From a checkpoint of a small transformer trained on Wikipedia: LayerNorm before each block.
Each number is 200 + 30 x the weight over its row's rms, rounded and kept within 0 to 999. Layers, rows and columns count from 0. The size before them is the row's rms in percent of the matrix's.

# layer 5 attention key, 128x64, rms 0.244, rows 24-46, columns 0-63
076,191,247,215,216,181,146,202,185,208,160,154,248,191,193,169,219,182,184,180,212,184,194,132,173,246,206,156,216,170,209,259,179,202,189,156,154,175,201,194,226,193,248,227,222,191,218,190,147,222,202,224,251,148,133,217,166,180,206,204,200,210,216,174,161
081,142,235,198,229,187,241,239,135,229,210,206,192,194,151,218,194,161,177,189,189,198,189,165,209,187,215,206,229,140,199,263,239,202,211,171,184,192,174,192,164,164,198,217,210,220,195,199,182,273,237,208,200,194,219,192,299,190,223,187,161,205,234,180,208
092,156,193,229,207,228,223,227,194,152,175,167,176,173,201,158,241,199,171,160,204,215,213,141,209,199,167,197,195,209,247,178,170,181,171,160,246,202,200,187,161,220,170,173,187,138,243,158,264,203,192,234,164,175,189,218,204,150,143,171,188,190,190,243,199
083,190,200,151,152,141,180,206,245,193,189,191,193,208,172,242,200,238,193,170,188,225,201,185,205,187,171,190,181,241,234,161,195,170,184,174,234,216,163,231,189,227,195,197,194,215,251,223,230,160,236,134,223,261,194,152,149,198,191,122,217,182,201,220,223
102,211,214,154,177,245,179,176,200,202,182,194,198,208,158,209,196,221,180,282,206,204,187,200,181,159,214,129,191,199,171,158,188,210,190,208,177,202,171,258,234,202,257,191,224,195,193,203,242,224,181,155,186,178,226,266,203,191,131,212,134,167,197,187,207
078,241,186,213,276,238,236,237,183,202,123,183,197,210,244,239,177,154,207,221,198,232,199,243,219,172,220,208,193,243,262,259,186,239,206,170,198,227,228,190,172,204,172,169,183,180,186,231,189,190,187,149,226,222,218,191,199,201,228,189,233,173,167,198,158
086,208,179,227,199,247,234,168,216,167,158,205,182,188,205,207,216,248,191,146,213,182,188,257,167,202,175,251,180,188,231,197,177,192,183,145,246,144,226,209,180,209,232,227,157,166,179,214,217,140,210,210,186,169,180,192,206,136,179,182,250,185,180,141,188
084,133,187,238,185,224,222,167,194,252,239,202,239,230,202,167,199,196,193,222,251,272,189,164,184,189,197,230,228,192,202,233,247,226,184,221,179,227,185,187,194,167,228,207,262,180,161,128,235,201,256,220,180,204,209,220,190,226,167,199,207,196,203,157,172
091,242,202,190,214,214,184,201,250,204,228,219,211,179,143,197,221,146,242,199,140,184,174,257,213,190,236,161,208,210,173,195,182,210,199,231,170,196,178,151,173,168,191,203,211,199,208,252,186,220,134,129,239,223,219,205,196,232,234,259,163,191,181,213,171
092,186,209,177,225,223,198,195,138,180,188,235,191,208,195,195,186,182,233,262,204,208,209,196,186,141,223,187,230,183,137,177,251,223,204,217,181,237,232,148,183,223,229,185,187,197,122,168,187,216,219,204,225,169,202,244,168,201,121,257,169,202,200,194,212
075,253,222,251,227,229,176,245,201,194,189,215,219,231,168,218,196,247,210,244,239,224,234,229,164,216,188,125,179,249,205,209,148,204,187,205,190,174,163,210,239,179,166,221,163,220,245,219,168,249,177,202,205,204,222,223,209,191,255,194,203,229,261,200,191
083,218,201,175,195,217,200,184,189,233,202,175,159,219,248,186,227,216,159,222,170,196,261,183,108,167,241,195,227,201,225,200,240,191,180,191,184,209,249,227,241,189,175,229,174,239,210,181,228,190,196,243,223,178,229,213,150,165,187,162,149,148,223,228,229
075,215,273,198,273,215,132,163,199,239,198,152,227,159,224,204,232,230,210,183,238,189,184,211,195,176,177,206,160,194,193,187,216,222,221,158,161,179,219,216,199,233,202,166,163,200,171,196,220,147,194,210,256,190,217,263,194,182,204,230,168,156,176,171,193
111,191,229,201,213,221,218,184,235,190,216,189,211,166,221,217,192,219,199,215,202,191,195,252,160,203,190,224,139,178,283,228,176,206,164,190,195,238,191,178,249,196,198,229,174,208,210,264,141,183,196,248,161,200,194,198,162,224,240,170,235,154,252,259,209
098,177,141,191,213,213,168,233,203,223,210,192,184,159,187,173,186,171,199,252,160,143,167,290,166,240,233,125,174,202,212,237,224,228,176,184,211,246,195,194,225,224,232,218,196,212,227,175,194,193,211,207,232,190,190,181,215,223,238,202,180,199,177,135,224
085,242,176,175,206,178,194,203,179,199,187,168,212,225,152,149,214,230,203,231,200,215,156,182,184,211,162,178,157,247,182,208,239,234,179,185,161,182,172,182,244,181,214,189,199,240,169,188,211,208,126,220,157,129,160,250,181,179,223,157,190,248,195,174,176
092,245,174,239,205,208,190,173,222,226,58,159,187,231,183,245,210,186,203,238,210,211,237,222,178,170,201,204,192,232,175,183,199,206,183,157,223,203,216,266,168,230,184,209,198,249,209,209,208,198,208,203,205,199,217,175,200,259,183,200,173,203,207,173,220
104,229,183,183,207,161,154,189,210,155,147,249,232,247,156,227,187,218,147,218,184,213,181,246,241,206,212,180,171,186,261,179,227,216,211,171,152,214,175,194,168,187,150,196,188,171,170,187,238,223,204,182,220,220,173,183,184,164,181,232,207,167,131,218,234
092,210,170,169,194,263,159,174,163,167,217,229,226,220,200,190,161,180,211,224,196,235,215,226,227,215,172,170,212,164,219,224,214,212,249,174,136,200,174,264,220,212,202,206,181,219,162,165,159,223,251,159,213,245,191,221,203,173,141,182,155,213,185,186,154
090,199,158,196,215,189,228,197,169,219,199,165,185,202,179,188,181,222,228,194,187,194,252,187,194,196,197,192,196,199,195,234,211,217,224,167,236,195,140,192,182,142,239,250,187,180,180,155,129,268,193,190,238,168,233,160,240,179,232,224,200,152,207,278,220
092,162,214,183,224,236,204,208,203,168,208,197,191,204,151,148,266,152,186,141,244,270,222,127,239,205,195,247,202,163,183,205,179,158,202,157,215,217,177,215,204,164,193,200,208,169,203,219,145,210,173,191,230,189,225,172,177,198,232,189,228,238,198,175,198
095,252,156,206,235,185,212,180,213,264,223,257,223,196,246,208,194,182,233,211,215,149,171,227,174,181,233,231,167,171,218,234,230,216,209,165,204,207,201,229,185,219,137,151,208,249,164,191,196,220,277,214,196,248,209,186,174,229,208,197,186,202,235,206,234
081,234,215,270,202,213,208,223,205,208,219,197,208,179,145,190,211,205,148,214,153,239,172,188,167,181,172,180,224,216,180,206,180,188,199,202,218,256,172,183,198,199,276,159,205,181,216,174,219,253,167,164,245,228,210,247,250,147,186,214,205,171,161,243,219
# layer 5 attention query, 128x64, rms 0.267, rows 25-46, columns 0-63
084,185,245,214,156,188,217,212,197,162,258,221,250,158,151,199,225,250,157,217,189,165,214,208,178,208,172,230,200,178,178,222,247,177,216,217,228,218,233,175,142,165,174,273,179,196,212,177,192,202,189,147,223,166,206,200,186,183,255,220,198,181,161,194,158
080,138,219,237,203,212,221,203,194,257,154,197,208,212,229,229,177,191,182,189,202,196,205,228,184,154,203,274,213,215,228,158,212,161,156,186,215,223,257,178,174,203,195,197,197,161,211,183,237,126,198,173,254,191,260,205,189,210,145,212,221,211,217,230,231
077,250,200,158,221,166,199,207,214,208,152,170,206,219,177,223,173,200,204,225,223,194,175,225,164,167,172,174,205,253,252,144,200,181,188,177,241,209,167,200,244,236,212,201,186,233,248,237,185,180,201,122,192,182,205,183,197,197,265,143,215,245,187,238,212
100,189,189,196,147,241,166,149,198,202,253,174,191,208,156,196,195,182,271,225,242,199,173,237,206,200,172,176,180,163,229,166,146,196,194,200,186,196,161,226,183,250,233,241,195,240,160,164,203,172,222,206,200,229,208,185,248,224,163,180,201,137,161,181,200
076,166,229,222,274,225,223,174,176,193,194,153,235,211,216,220,187,258,206,216,226,182,211,195,212,184,182,190,206,256,223,203,206,226,192,163,189,112,146,190,191,206,233,201,243,206,206,214,218,234,193,241,201,133,226,184,186,154,177,245,190,171,217,207,151
083,149,245,251,235,218,212,189,176,238,124,228,216,249,164,177,196,162,224,190,210,314,173,186,205,186,185,208,223,169,209,208,219,217,206,174,214,205,208,191,222,183,271,219,217,196,185,211,212,214,176,173,213,184,257,211,215,178,195,187,162,221,214,193,212
082,198,234,209,163,220,194,226,173,224,213,179,141,194,220,239,177,201,150,235,221,165,176,183,205,198,242,221,270,204,195,233,232,207,158,194,195,164,242,230,197,177,224,245,180,241,166,151,195,189,201,211,243,189,153,207,141,250,187,190,171,159,199,171,161
096,226,199,155,189,130,264,212,238,219,224,170,195,224,178,231,158,209,181,231,250,194,191,166,212,226,191,193,172,171,224,217,189,219,152,230,232,219,193,210,198,277,226,219,188,138,185,228,191,251,180,203,220,190,156,230,150,213,223,194,189,152,213,206,224
093,204,190,184,141,207,153,225,180,203,196,217,196,188,162,215,209,159,237,211,205,171,169,201,228,187,201,204,201,174,229,213,229,194,246,248,182,205,183,194,191,281,145,205,201,209,179,184,164,234,222,238,225,263,150,182,253,269,208,182,229,180,159,222,231
074,142,226,217,189,215,199,238,221,267,201,190,208,204,214,210,189,146,201,259,195,244,193,196,195,155,213,182,210,202,208,192,203,254,183,216,195,203,200,167,158,159,263,234,143,218,222,214,200,204,209,207,233,192,243,192,102,190,189,213,216,143,174,205,204
086,185,188,199,196,260,170,194,209,213,188,209,169,228,182,140,198,156,164,162,168,177,189,189,100,196,274,206,216,202,198,176,185,209,226,219,205,179,245,237,164,217,129,189,197,228,180,186,239,189,201,222,237,226,240,222,183,224,162,199,171,200,233,206,203
086,254,188,194,207,179,187,129,228,232,159,156,165,198,223,243,195,215,253,250,218,173,198,288,212,207,201,170,160,177,170,199,190,167,237,208,203,182,187,198,174,197,258,190,226,220,173,209,236,203,239,176,260,215,223,206,201,213,193,226,195,143,194,185,189
107,205,212,203,241,188,212,218,210,242,189,198,203,176,220,154,201,220,166,145,211,235,190,191,163,196,176,215,234,245,219,193,155,216,281,234,196,224,222,219,216,237,188,200,156,223,228,164,229,188,149,213,149,220,248,245,145,172,192,191,166,219,259,213,201
093,192,184,212,179,197,202,182,154,268,230,180,179,164,234,145,169,185,204,111,219,188,157,193,228,207,260,191,211,217,200,200,161,221,162,247,224,228,196,163,216,178,225,197,177,162,173,156,149,190,221,215,219,217,230,231,219,222,227,187,184,248,196,168,220
080,231,161,217,181,169,224,189,189,190,184,237,173,156,197,212,192,164,225,183,191,261,220,217,214,183,184,172,159,216,191,212,162,254,204,204,198,194,220,197,212,138,208,157,226,234,177,232,185,234,155,132,264,170,164,181,219,190,227,186,142,225,147,179,183
102,218,204,188,192,216,201,194,169,208,96,157,164,217,181,215,174,170,248,248,221,181,201,222,187,168,196,165,173,241,189,209,179,212,182,177,190,204,245,164,209,208,242,204,195,206,220,220,183,178,249,206,245,183,241,207,240,191,176,177,108,202,191,217,156
090,262,262,213,132,175,163,193,241,211,229,228,261,249,189,242,171,228,192,223,216,204,118,208,234,229,211,157,165,212,244,172,172,216,147,222,198,187,202,206,179,221,208,232,209,200,218,215,207,191,221,159,180,187,175,203,185,213,205,208,213,226,171,170,173
094,180,187,180,115,230,208,197,219,197,279,221,198,170,216,225,215,209,198,205,199,194,203,178,200,170,205,196,203,193,175,208,193,196,188,204,189,256,120,227,205,216,234,208,179,267,220,196,175,165,259,166,198,258,179,215,183,212,186,164,232,190,128,173,207
084,177,224,238,178,185,200,225,172,229,239,225,189,205,195,206,254,238,207,157,162,182,220,183,179,151,214,179,166,203,209,242,147,184,164,258,194,222,161,243,194,181,147,197,147,172,166,233,191,268,220,255,186,212,224,192,208,163,214,229,192,180,187,238,206
100,197,219,214,245,167,192,223,194,170,157,267,209,226,224,237,247,231,210,181,206,211,242,167,208,174,273,193,190,191,194,214,245,128,226,171,240,209,190,222,166,189,146,244,153,197,194,211,195,186,187,200,225,191,199,156,148,225,191,170,187,176,249,204,184
081,222,165,153,227,197,227,159,204,273,210,209,167,235,189,205,226,203,198,228,249,180,167,170,206,192,188,176,195,231,179,219,124,212,199,206,170,161,164,249,218,204,202,147,255,219,183,191,239,190,242,225,138,190,201,184,155,234,249,212,191,218,210,188,190
077,254,226,235,193,242,184,228,205,235,224,193,254,212,184,196,170,217,177,223,182,235,198,185,196,170,209,200,211,121,215,181,181,179,185,207,237,230,199,173,127,223,253,202,175,208,156,269,169,198,196,182,195,237,143,176,255,201,187,221,204,157,182,204,201
# layer 5 attention value, 128x64, rms 0.233, rows 0-31, columns 0-63
099,257,173,168,182,200,202,181,179,184,182,257,182,197,187,220,229,225,201,205,213,200,205,109,199,176,225,254,187,245,207,182,206,198,237,206,223,228,211,153,213,195,219,230,197,229,227,202,256,167,189,191,169,242,172,215,127,259,200,165,202,206,224,150,225
088,189,152,124,234,195,213,208,240,199,226,240,144,199,186,167,172,194,191,177,184,188,204,196,184,212,207,244,204,237,205,208,228,224,226,217,214,185,179,190,265,218,174,205,246,175,207,126,193,211,211,173,197,208,209,170,160,193,223,204,165,253,291,195,173
106,211,230,160,224,215,203,249,202,247,193,218,223,166,229,277,235,204,182,233,206,202,213,197,216,197,155,205,229,182,267,227,271,184,186,184,233,208,188,174,205,176,153,202,117,194,164,217,213,185,181,236,213,157,187,166,185,213,179,224,215,242,225,216,220
108,186,145,222,235,166,195,236,184,227,177,218,153,222,186,181,221,184,217,204,196,202,234,243,205,218,170,258,222,182,231,214,206,191,181,160,164,170,257,114,205,206,158,175,165,222,203,162,256,182,202,196,212,177,153,194,241,197,194,234,240,201,247,198,229
082,230,196,174,175,173,122,134,171,195,203,149,172,197,195,182,152,213,144,178,227,171,240,165,192,188,238,207,269,191,236,211,264,226,221,164,217,224,165,197,247,176,157,206,205,185,192,209,178,211,177,189,201,195,231,217,195,240,170,182,227,229,188,194,178
094,188,172,198,206,225,186,216,173,187,237,189,162,163,255,244,229,190,203,207,180,248,165,201,208,172,166,189,220,217,204,247,222,198,212,207,205,154,251,205,228,191,228,191,144,239,228,219,187,202,173,140,228,153,236,219,243,241,187,170,155,240,208,131,211
073,208,228,248,181,211,143,215,169,142,187,196,260,131,206,188,189,177,241,199,223,165,230,199,163,195,230,205,259,152,226,129,201,182,150,193,222,198,197,234,209,179,211,199,208,209,179,190,201,203,198,166,265,199,138,179,233,224,211,188,180,227,198,204,207
088,184,219,217,184,237,216,199,216,222,243,151,226,185,274,153,195,210,224,226,199,168,260,225,199,192,193,173,219,213,211,222,235,181,203,209,194,194,165,204,194,128,158,241,212,151,161,190,161,190,236,256,272,201,224,189,217,217,181,241,198,191,184,242,219
094,128,248,178,175,206,206,233,176,202,200,184,156,200,209,207,184,237,211,195,198,231,156,209,209,197,206,165,195,209,143,223,206,186,202,168,222,221,164,199,214,171,193,206,228,233,179,178,187,276,144,239,287,188,230,218,166,174,155,175,208,203,220,190,255
094,203,212,196,238,232,194,145,196,151,168,173,192,232,248,221,183,151,213,168,129,188,182,188,209,134,190,180,180,203,198,229,196,157,148,197,194,153,194,188,220,204,213,208,154,198,168,245,149,252,199,206,233,153,160,188,192,215,168,208,168,247,192,208,184
092,180,169,184,212,236,157,192,202,200,176,216,191,219,217,193,243,202,181,174,145,221,180,165,208,260,207,188,193,192,187,214,194,198,181,194,190,214,216,226,223,264,244,177,206,286,256,235,223,257,175,144,206,213,214,241,197,178,202,193,177,266,248,208,178
080,177,248,176,155,196,178,195,157,256,240,210,233,216,193,211,179,220,232,141,244,201,186,195,298,180,145,149,234,201,226,200,220,208,216,238,208,161,201,198,239,208,216,179,169,202,225,230,181,183,216,198,170,146,237,237,199,175,173,226,204,215,199,184,208
082,253,230,174,189,224,181,179,225,207,191,175,200,210,153,256,219,186,257,204,181,267,213,227,178,235,210,194,146,197,217,216,213,206,221,163,196,193,111,245,231,251,212,175,185,247,232,148,148,218,177,194,221,233,207,220,191,195,199,217,229,205,218,190,209
100,238,242,225,226,220,157,223,183,209,218,222,133,195,205,180,158,177,238,173,231,206,138,221,197,167,187,259,220,199,183,211,172,220,249,225,195,151,213,200,133,198,185,212,185,188,197,203,194,208,245,256,203,222,249,242,214,128,201,226,185,198,200,202,177
088,230,244,211,162,213,173,195,237,192,191,172,227,236,253,188,179,173,237,174,131,258,182,205,206,145,225,213,232,172,237,193,220,207,203,194,194,229,180,134,197,171,186,215,148,179,173,196,185,183,208,200,185,241,230,231,230,167,133,208,188,185,168,243,171
115,182,188,213,245,166,188,230,190,282,195,224,215,197,172,218,239,208,198,222,255,178,208,170,240,130,217,186,239,209,208,175,217,175,197,185,223,238,175,227,255,207,264,205,221,254,200,267,228,218,237,194,164,217,203,153,207,215,188,214,200,181,226,172,210
091,198,239,175,235,177,184,226,228,139,206,251,177,155,186,189,240,154,201,195,192,193,215,149,206,206,185,217,185,213,212,190,209,171,191,225,156,191,254,223,236,220,205,185,240,226,215,210,268,145,176,196,158,142,187,206,157,171,256,215,174,225,180,159,210
091,219,179,193,172,199,155,227,222,191,154,222,213,201,214,246,185,158,197,177,172,200,201,220,177,156,258,240,223,198,247,151,243,212,247,206,143,213,161,229,189,184,205,196,210,248,226,222,233,221,265,185,186,241,160,131,230,186,170,218,196,181,210,187,182
097,204,219,199,168,189,236,177,267,206,196,224,194,197,169,154,177,163,198,210,206,232,165,215,154,194,231,229,250,199,200,144,200,182,221,211,210,229,168,157,149,226,216,234,209,159,226,188,194,129,214,139,180,234,188,239,206,261,200,181,228,186,177,223,161
072,208,160,166,196,247,200,226,219,183,193,200,200,250,265,184,189,227,181,191,149,149,230,181,222,151,237,189,180,217,174,182,152,248,203,223,242,224,171,169,150,244,214,261,211,186,206,213,203,230,148,209,198,179,183,193,195,180,204,192,148,242,211,209,249
107,200,163,227,150,171,215,185,201,227,217,239,185,185,207,252,202,205,213,159,185,241,260,233,169,199,194,207,266,201,183,180,182,161,198,216,256,240,112,158,219,192,168,211,187,224,206,185,158,205,232,150,173,185,240,198,216,207,166,197,197,174,231,165,213
073,210,199,203,236,219,191,216,161,221,141,204,145,167,187,198,229,179,182,164,235,193,215,235,132,229,240,143,215,194,201,204,193,202,259,238,146,172,168,152,257,201,146,182,197,211,217,222,182,222,160,227,239,171,168,208,237,203,189,213,175,175,218,193,194
089,164,180,203,186,229,155,190,224,226,212,236,195,213,200,244,237,229,166,130,185,214,194,192,193,167,179,223,247,183,203,207,222,238,198,183,199,181,163,187,217,272,199,203,246,183,212,182,168,187,153,182,202,156,258,223,216,206,130,180,253,219,220,157,164
077,215,205,197,235,240,217,204,167,219,174,165,203,221,199,195,157,225,220,173,200,234,203,177,214,222,216,195,246,201,170,203,223,237,138,162,226,194,153,263,240,209,169,249,138,196,165,214,183,225,248,234,149,172,183,215,208,183,190,149,230,162,165,237,191
097,133,200,166,134,192,217,240,228,219,231,160,236,164,200,222,211,185,185,179,172,187,215,172,220,157,211,202,243,243,133,213,223,168,197,151,204,231,191,205,244,211,213,238,176,208,215,182,220,213,138,209,151,192,162,211,196,227,175,187,161,236,182,193,156
079,170,217,205,174,213,215,173,207,135,196,201,223,214,190,210,218,229,205,197,160,238,187,227,186,154,137,179,186,188,191,211,177,178,203,173,217,168,204,204,243,179,218,198,177,181,190,204,263,229,223,294,208,143,227,266,229,204,233,239,172,239,228,186,225
091,261,232,172,220,175,228,199,211,187,200,226,191,144,195,182,181,229,169,203,230,212,157,169,168,171,171,214,201,206,221,142,190,146,240,261,191,178,222,210,177,200,209,197,186,173,258,131,242,190,227,206,190,166,145,161,174,168,204,194,209,204,200,140,203
082,191,195,241,209,168,188,150,216,224,176,249,237,215,212,209,221,218,204,191,214,175,180,265,206,211,179,193,171,159,177,177,127,204,204,238,256,198,173,193,173,189,189,227,232,184,217,182,176,244,226,212,188,218,156,235,218,239,142,179,279,169,241,197,186
093,180,172,210,219,251,215,268,127,189,189,205,179,211,201,267,150,205,201,157,170,168,178,179,215,162,236,155,240,175,219,188,216,200,195,204,194,238,170,201,222,147,163,209,160,205,145,258,195,191,180,191,167,182,225,190,202,232,218,200,190,170,188,244,214
086,209,162,214,222,239,114,202,200,177,215,194,191,194,202,203,241,177,181,200,206,166,220,237,162,160,219,174,258,232,172,238,192,200,189,218,279,223,233,165,234,182,212,169,175,199,206,223,239,232,257,186,205,162,228,170,220,219,235,194,197,178,204,151,156
086,230,264,187,211,207,186,187,219,136,151,144,231,141,223,193,168,197,232,211,238,213,210,178,242,199,184,154,203,218,203,206,218,263,168,207,193,182,208,223,257,183,242,238,201,141,206,217,220,221,175,167,249,252,236,221,191,176,203,201,197,210,215,227,212
084,215,224,190,192,250,187,185,192,218,208,181,208,227,215,181,188,198,142,214,204,193,169,181,256,210,229,200,207,234,187,183,207,161,209,181,222,256,222,265,217,206,284,270,201,144,209,207,196,198,221,219,191,184,194,216,196,181,218,177,239,271,170,238,145
# layer 5 attention output (transposed), 128x64, rms 0.214, rows 0-31, columns 0-63
098,189,220,217,175,198,198,230,191,196,235,231,169,168,188,242,196,129,227,187,207,188,235,217,233,210,221,201,158,191,254,202,163,192,163,197,190,198,183,113,167,218,220,177,220,158,245,231,143,226,167,190,242,202,197,196,264,212,234,229,169,189,184,238,171
087,216,251,244,224,237,180,173,158,212,141,185,237,253,166,203,200,228,184,201,182,175,219,226,225,212,145,211,223,191,187,229,232,170,199,226,182,214,221,175,167,174,274,228,191,210,166,208,147,191,233,179,170,199,193,220,276,151,176,195,196,208,164,177,217
097,188,194,186,160,159,169,176,218,179,242,209,193,156,203,158,195,182,260,198,172,187,154,240,170,173,228,209,172,199,179,161,201,235,224,197,144,200,195,203,182,231,270,186,235,193,225,194,210,221,222,216,217,221,253,257,237,229,175,129,218,229,185,223,235
096,213,221,105,153,160,240,192,185,183,184,190,157,214,210,204,179,221,218,256,177,200,218,231,189,156,242,155,194,176,209,143,193,187,217,230,192,231,176,247,204,198,205,236,226,215,193,203,136,218,258,155,212,198,214,230,187,216,179,193,160,174,202,239,207
082,196,247,206,182,212,215,240,229,164,233,224,270,214,141,202,241,174,213,173,182,177,234,190,228,209,160,240,185,163,185,160,218,202,224,198,206,207,175,144,153,212,220,234,193,190,157,193,194,223,161,168,147,171,157,173,194,214,250,178,210,212,200,135,210
094,215,232,194,194,172,183,195,219,222,258,252,208,163,192,169,206,228,201,154,186,229,216,174,174,212,252,229,178,187,268,210,216,235,209,197,211,217,205,213,193,189,183,196,232,177,164,196,176,185,205,234,159,250,168,227,126,218,185,181,185,109,215,251,211
080,178,207,165,167,184,194,198,191,196,238,209,205,225,184,202,221,187,134,142,168,174,142,189,174,188,154,145,164,210,182,194,181,200,215,162,191,161,207,159,158,209,172,274,213,208,222,188,230,208,221,228,136,175,242,195,192,162,156,243,205,154,188,190,188
087,261,185,225,201,197,127,201,237,194,163,205,238,201,153,224,194,269,229,176,226,184,145,194,189,215,173,206,160,186,156,147,205,222,221,181,190,183,171,197,201,218,227,192,191,228,184,196,269,175,205,220,167,202,157,188,191,187,203,208,230,262,182,153,239
127,230,223,236,240,217,227,194,247,182,227,210,231,203,248,213,225,188,243,236,183,208,222,267,202,256,203,253,223,219,221,204,236,205,215,211,172,202,210,229,223,183,152,227,189,229,176,199,247,204,250,221,206,236,176,229,243,253,218,224,272,203,226,219,217
099,198,167,167,207,179,205,202,227,241,257,163,192,209,191,134,172,259,188,195,226,144,176,214,164,221,188,191,176,207,199,184,162,196,202,217,221,249,242,261,208,206,204,220,249,212,253,203,195,156,172,274,161,206,231,187,213,224,204,225,178,190,242,222,218
095,192,256,237,262,204,244,202,184,178,192,176,199,225,165,153,192,166,169,209,217,218,202,247,184,202,204,247,229,248,255,205,203,208,199,257,165,235,217,217,201,164,209,216,185,173,223,178,166,203,176,250,179,207,245,183,235,192,221,225,218,125,242,225,224
073,214,197,201,229,159,230,205,235,211,204,197,158,190,192,175,216,231,164,200,138,205,194,178,200,234,169,267,145,184,148,219,219,207,202,200,212,186,144,193,191,201,178,153,184,196,169,254,154,257,204,140,218,203,149,198,160,241,212,146,202,185,176,213,188
077,174,191,240,212,172,207,196,160,171,213,178,177,205,230,154,234,207,174,215,210,159,156,210,171,177,180,230,260,161,214,186,232,236,227,198,192,169,246,147,175,164,153,179,242,204,226,259,252,145,221,198,183,211,179,194,174,225,174,167,218,221,196,198,144
119,196,186,193,181,213,232,169,225,195,256,208,251,194,232,217,216,247,134,227,179,208,265,205,196,186,181,196,187,170,207,189,228,165,181,160,257,230,217,199,245,190,177,191,222,202,235,217,177,164,187,160,213,209,167,163,138,218,215,188,264,196,213,250,154
087,192,159,181,206,165,171,241,224,193,239,192,195,140,183,197,230,270,194,225,229,171,262,175,246,221,203,190,172,225,162,180,204,207,216,221,205,219,225,200,178,227,202,136,225,178,261,233,184,184,189,201,163,216,193,209,154,215,232,229,266,188,218,156,183
116,198,244,178,183,207,193,194,173,169,238,179,172,187,211,190,203,172,212,160,144,194,202,219,223,248,188,202,152,196,193,258,191,239,159,231,203,246,250,155,216,193,151,259,216,216,215,203,147,214,161,251,197,202,175,215,261,219,242,191,220,220,229,240,216
083,237,179,197,184,201,201,190,172,268,198,216,173,257,197,168,198,186,182,188,247,186,213,189,141,196,207,130,228,210,192,215,197,212,182,212,222,208,156,215,171,185,229,244,211,188,183,205,127,249,198,205,219,231,250,206,304,205,210,209,182,192,212,227,207
089,177,253,179,191,194,172,168,219,182,240,183,160,165,212,171,209,219,211,213,200,185,198,188,229,188,134,202,190,166,198,288,159,195,148,250,220,201,226,114,180,212,203,247,181,177,215,221,166,165,188,222,183,186,214,209,164,190,233,209,222,232,213,198,150
096,202,176,179,217,225,180,212,152,198,186,197,209,177,242,250,194,186,194,207,224,210,281,113,256,175,190,181,209,222,207,212,238,180,161,209,169,181,217,160,130,208,211,189,195,139,223,163,214,202,171,179,221,202,209,211,186,164,220,226,159,220,155,166,187
086,203,189,220,246,198,166,193,231,213,221,169,183,211,196,251,172,223,206,154,226,180,193,228,177,231,186,231,198,257,188,194,136,202,232,208,175,225,208,212,247,213,218,117,176,202,181,266,230,197,195,226,205,197,249,241,224,205,246,270,214,180,179,217,221
103,215,264,205,256,161,199,258,188,193,226,183,236,150,219,224,205,200,175,228,224,164,190,186,252,214,207,198,164,200,215,219,251,279,195,251,188,163,288,201,159,188,235,181,187,182,189,210,208,233,186,216,222,202,172,230,175,225,216,219,196,217,197,208,196
068,208,212,137,186,199,258,142,215,179,209,179,153,256,230,175,183,186,207,205,135,178,228,178,193,214,151,199,226,186,179,172,206,262,167,155,187,197,248,194,148,240,230,205,206,172,215,191,199,204,228,169,234,205,197,199,127,182,185,211,199,225,222,237,204
093,213,165,178,205,184,218,203,237,181,222,186,229,140,194,144,224,212,188,214,207,191,234,242,159,153,202,219,199,224,196,176,192,165,218,218,173,219,274,195,151,176,222,169,158,143,157,217,161,225,200,175,209,248,180,215,171,176,239,146,162,196,154,210,213
079,150,209,153,167,245,214,183,242,201,234,197,186,184,200,199,240,221,212,199,166,199,203,210,255,286,214,253,204,203,158,221,218,213,232,202,223,202,243,210,208,188,186,180,264,227,222,189,248,208,254,272,221,205,165,184,190,208,176,221,191,206,248,181,201
094,214,181,207,235,180,151,179,201,215,206,221,171,203,208,193,198,173,240,213,230,256,177,231,232,246,220,204,175,190,206,209,201,245,186,266,146,179,228,246,159,206,193,154,195,120,190,214,185,202,209,255,198,195,190,244,208,189,214,213,242,182,179,152,264
083,211,159,202,206,219,189,196,250,238,181,175,186,193,202,178,236,159,247,260,228,178,197,232,188,231,220,185,164,211,199,177,177,190,245,222,148,207,223,269,209,228,164,160,250,251,218,249,220,178,236,188,194,247,165,183,190,161,184,162,234,176,174,214,211
093,162,204,200,200,263,179,192,221,185,223,247,178,216,224,207,223,205,221,181,208,214,217,187,190,177,201,142,207,193,166,294,197,217,140,131,213,180,169,173,182,182,203,220,205,212,208,220,166,179,184,189,226,221,226,176,246,228,180,168,201,176,183,292,183
074,196,185,158,259,233,242,251,217,156,184,170,167,183,205,219,217,180,202,203,210,224,192,214,218,205,183,173,175,211,244,202,234,146,200,162,99,186,225,190,185,220,199,226,168,210,224,229,237,247,166,199,230,216,228,195,171,165,210,185,153,202,179,237,246
082,179,214,178,187,159,183,140,231,202,234,192,217,166,240,163,172,159,184,227,194,211,224,204,216,249,184,282,210,245,147,198,158,230,163,212,193,212,204,157,232,239,210,164,222,225,189,141,193,231,217,215,163,220,214,228,201,202,176,217,230,211,250,157,206
079,153,203,221,158,216,198,210,138,214,232,228,198,205,137,219,209,191,197,201,210,196,208,180,182,160,176,177,189,182,220,158,162,243,186,217,165,208,232,203,169,271,172,219,198,217,136,154,134,219,142,243,147,228,175,198,196,216,206,221,205,186,188,217,229
087,216,157,193,195,200,191,216,179,240,266,272,208,215,141,151,219,247,185,116,161,163,193,174,223,222,209,229,204,194,178,191,200,162,242,160,240,187,165,219,208,230,178,163,204,250,205,214,208,205,220,208,174,161,179,181,194,210,242,211,232,202,213,187,171
098,144,178,224,207,233,202,200,193,189,188,210,226,180,197,181,173,220,216,162,217,227,223,193,216,183,175,189,207,191,180,205,143,176,160,211,192,174,162,181,232,207,160,197,180,237,203,150,142,159,163,283,138,178,220,154,229,200,229,169,195,134,205,161,221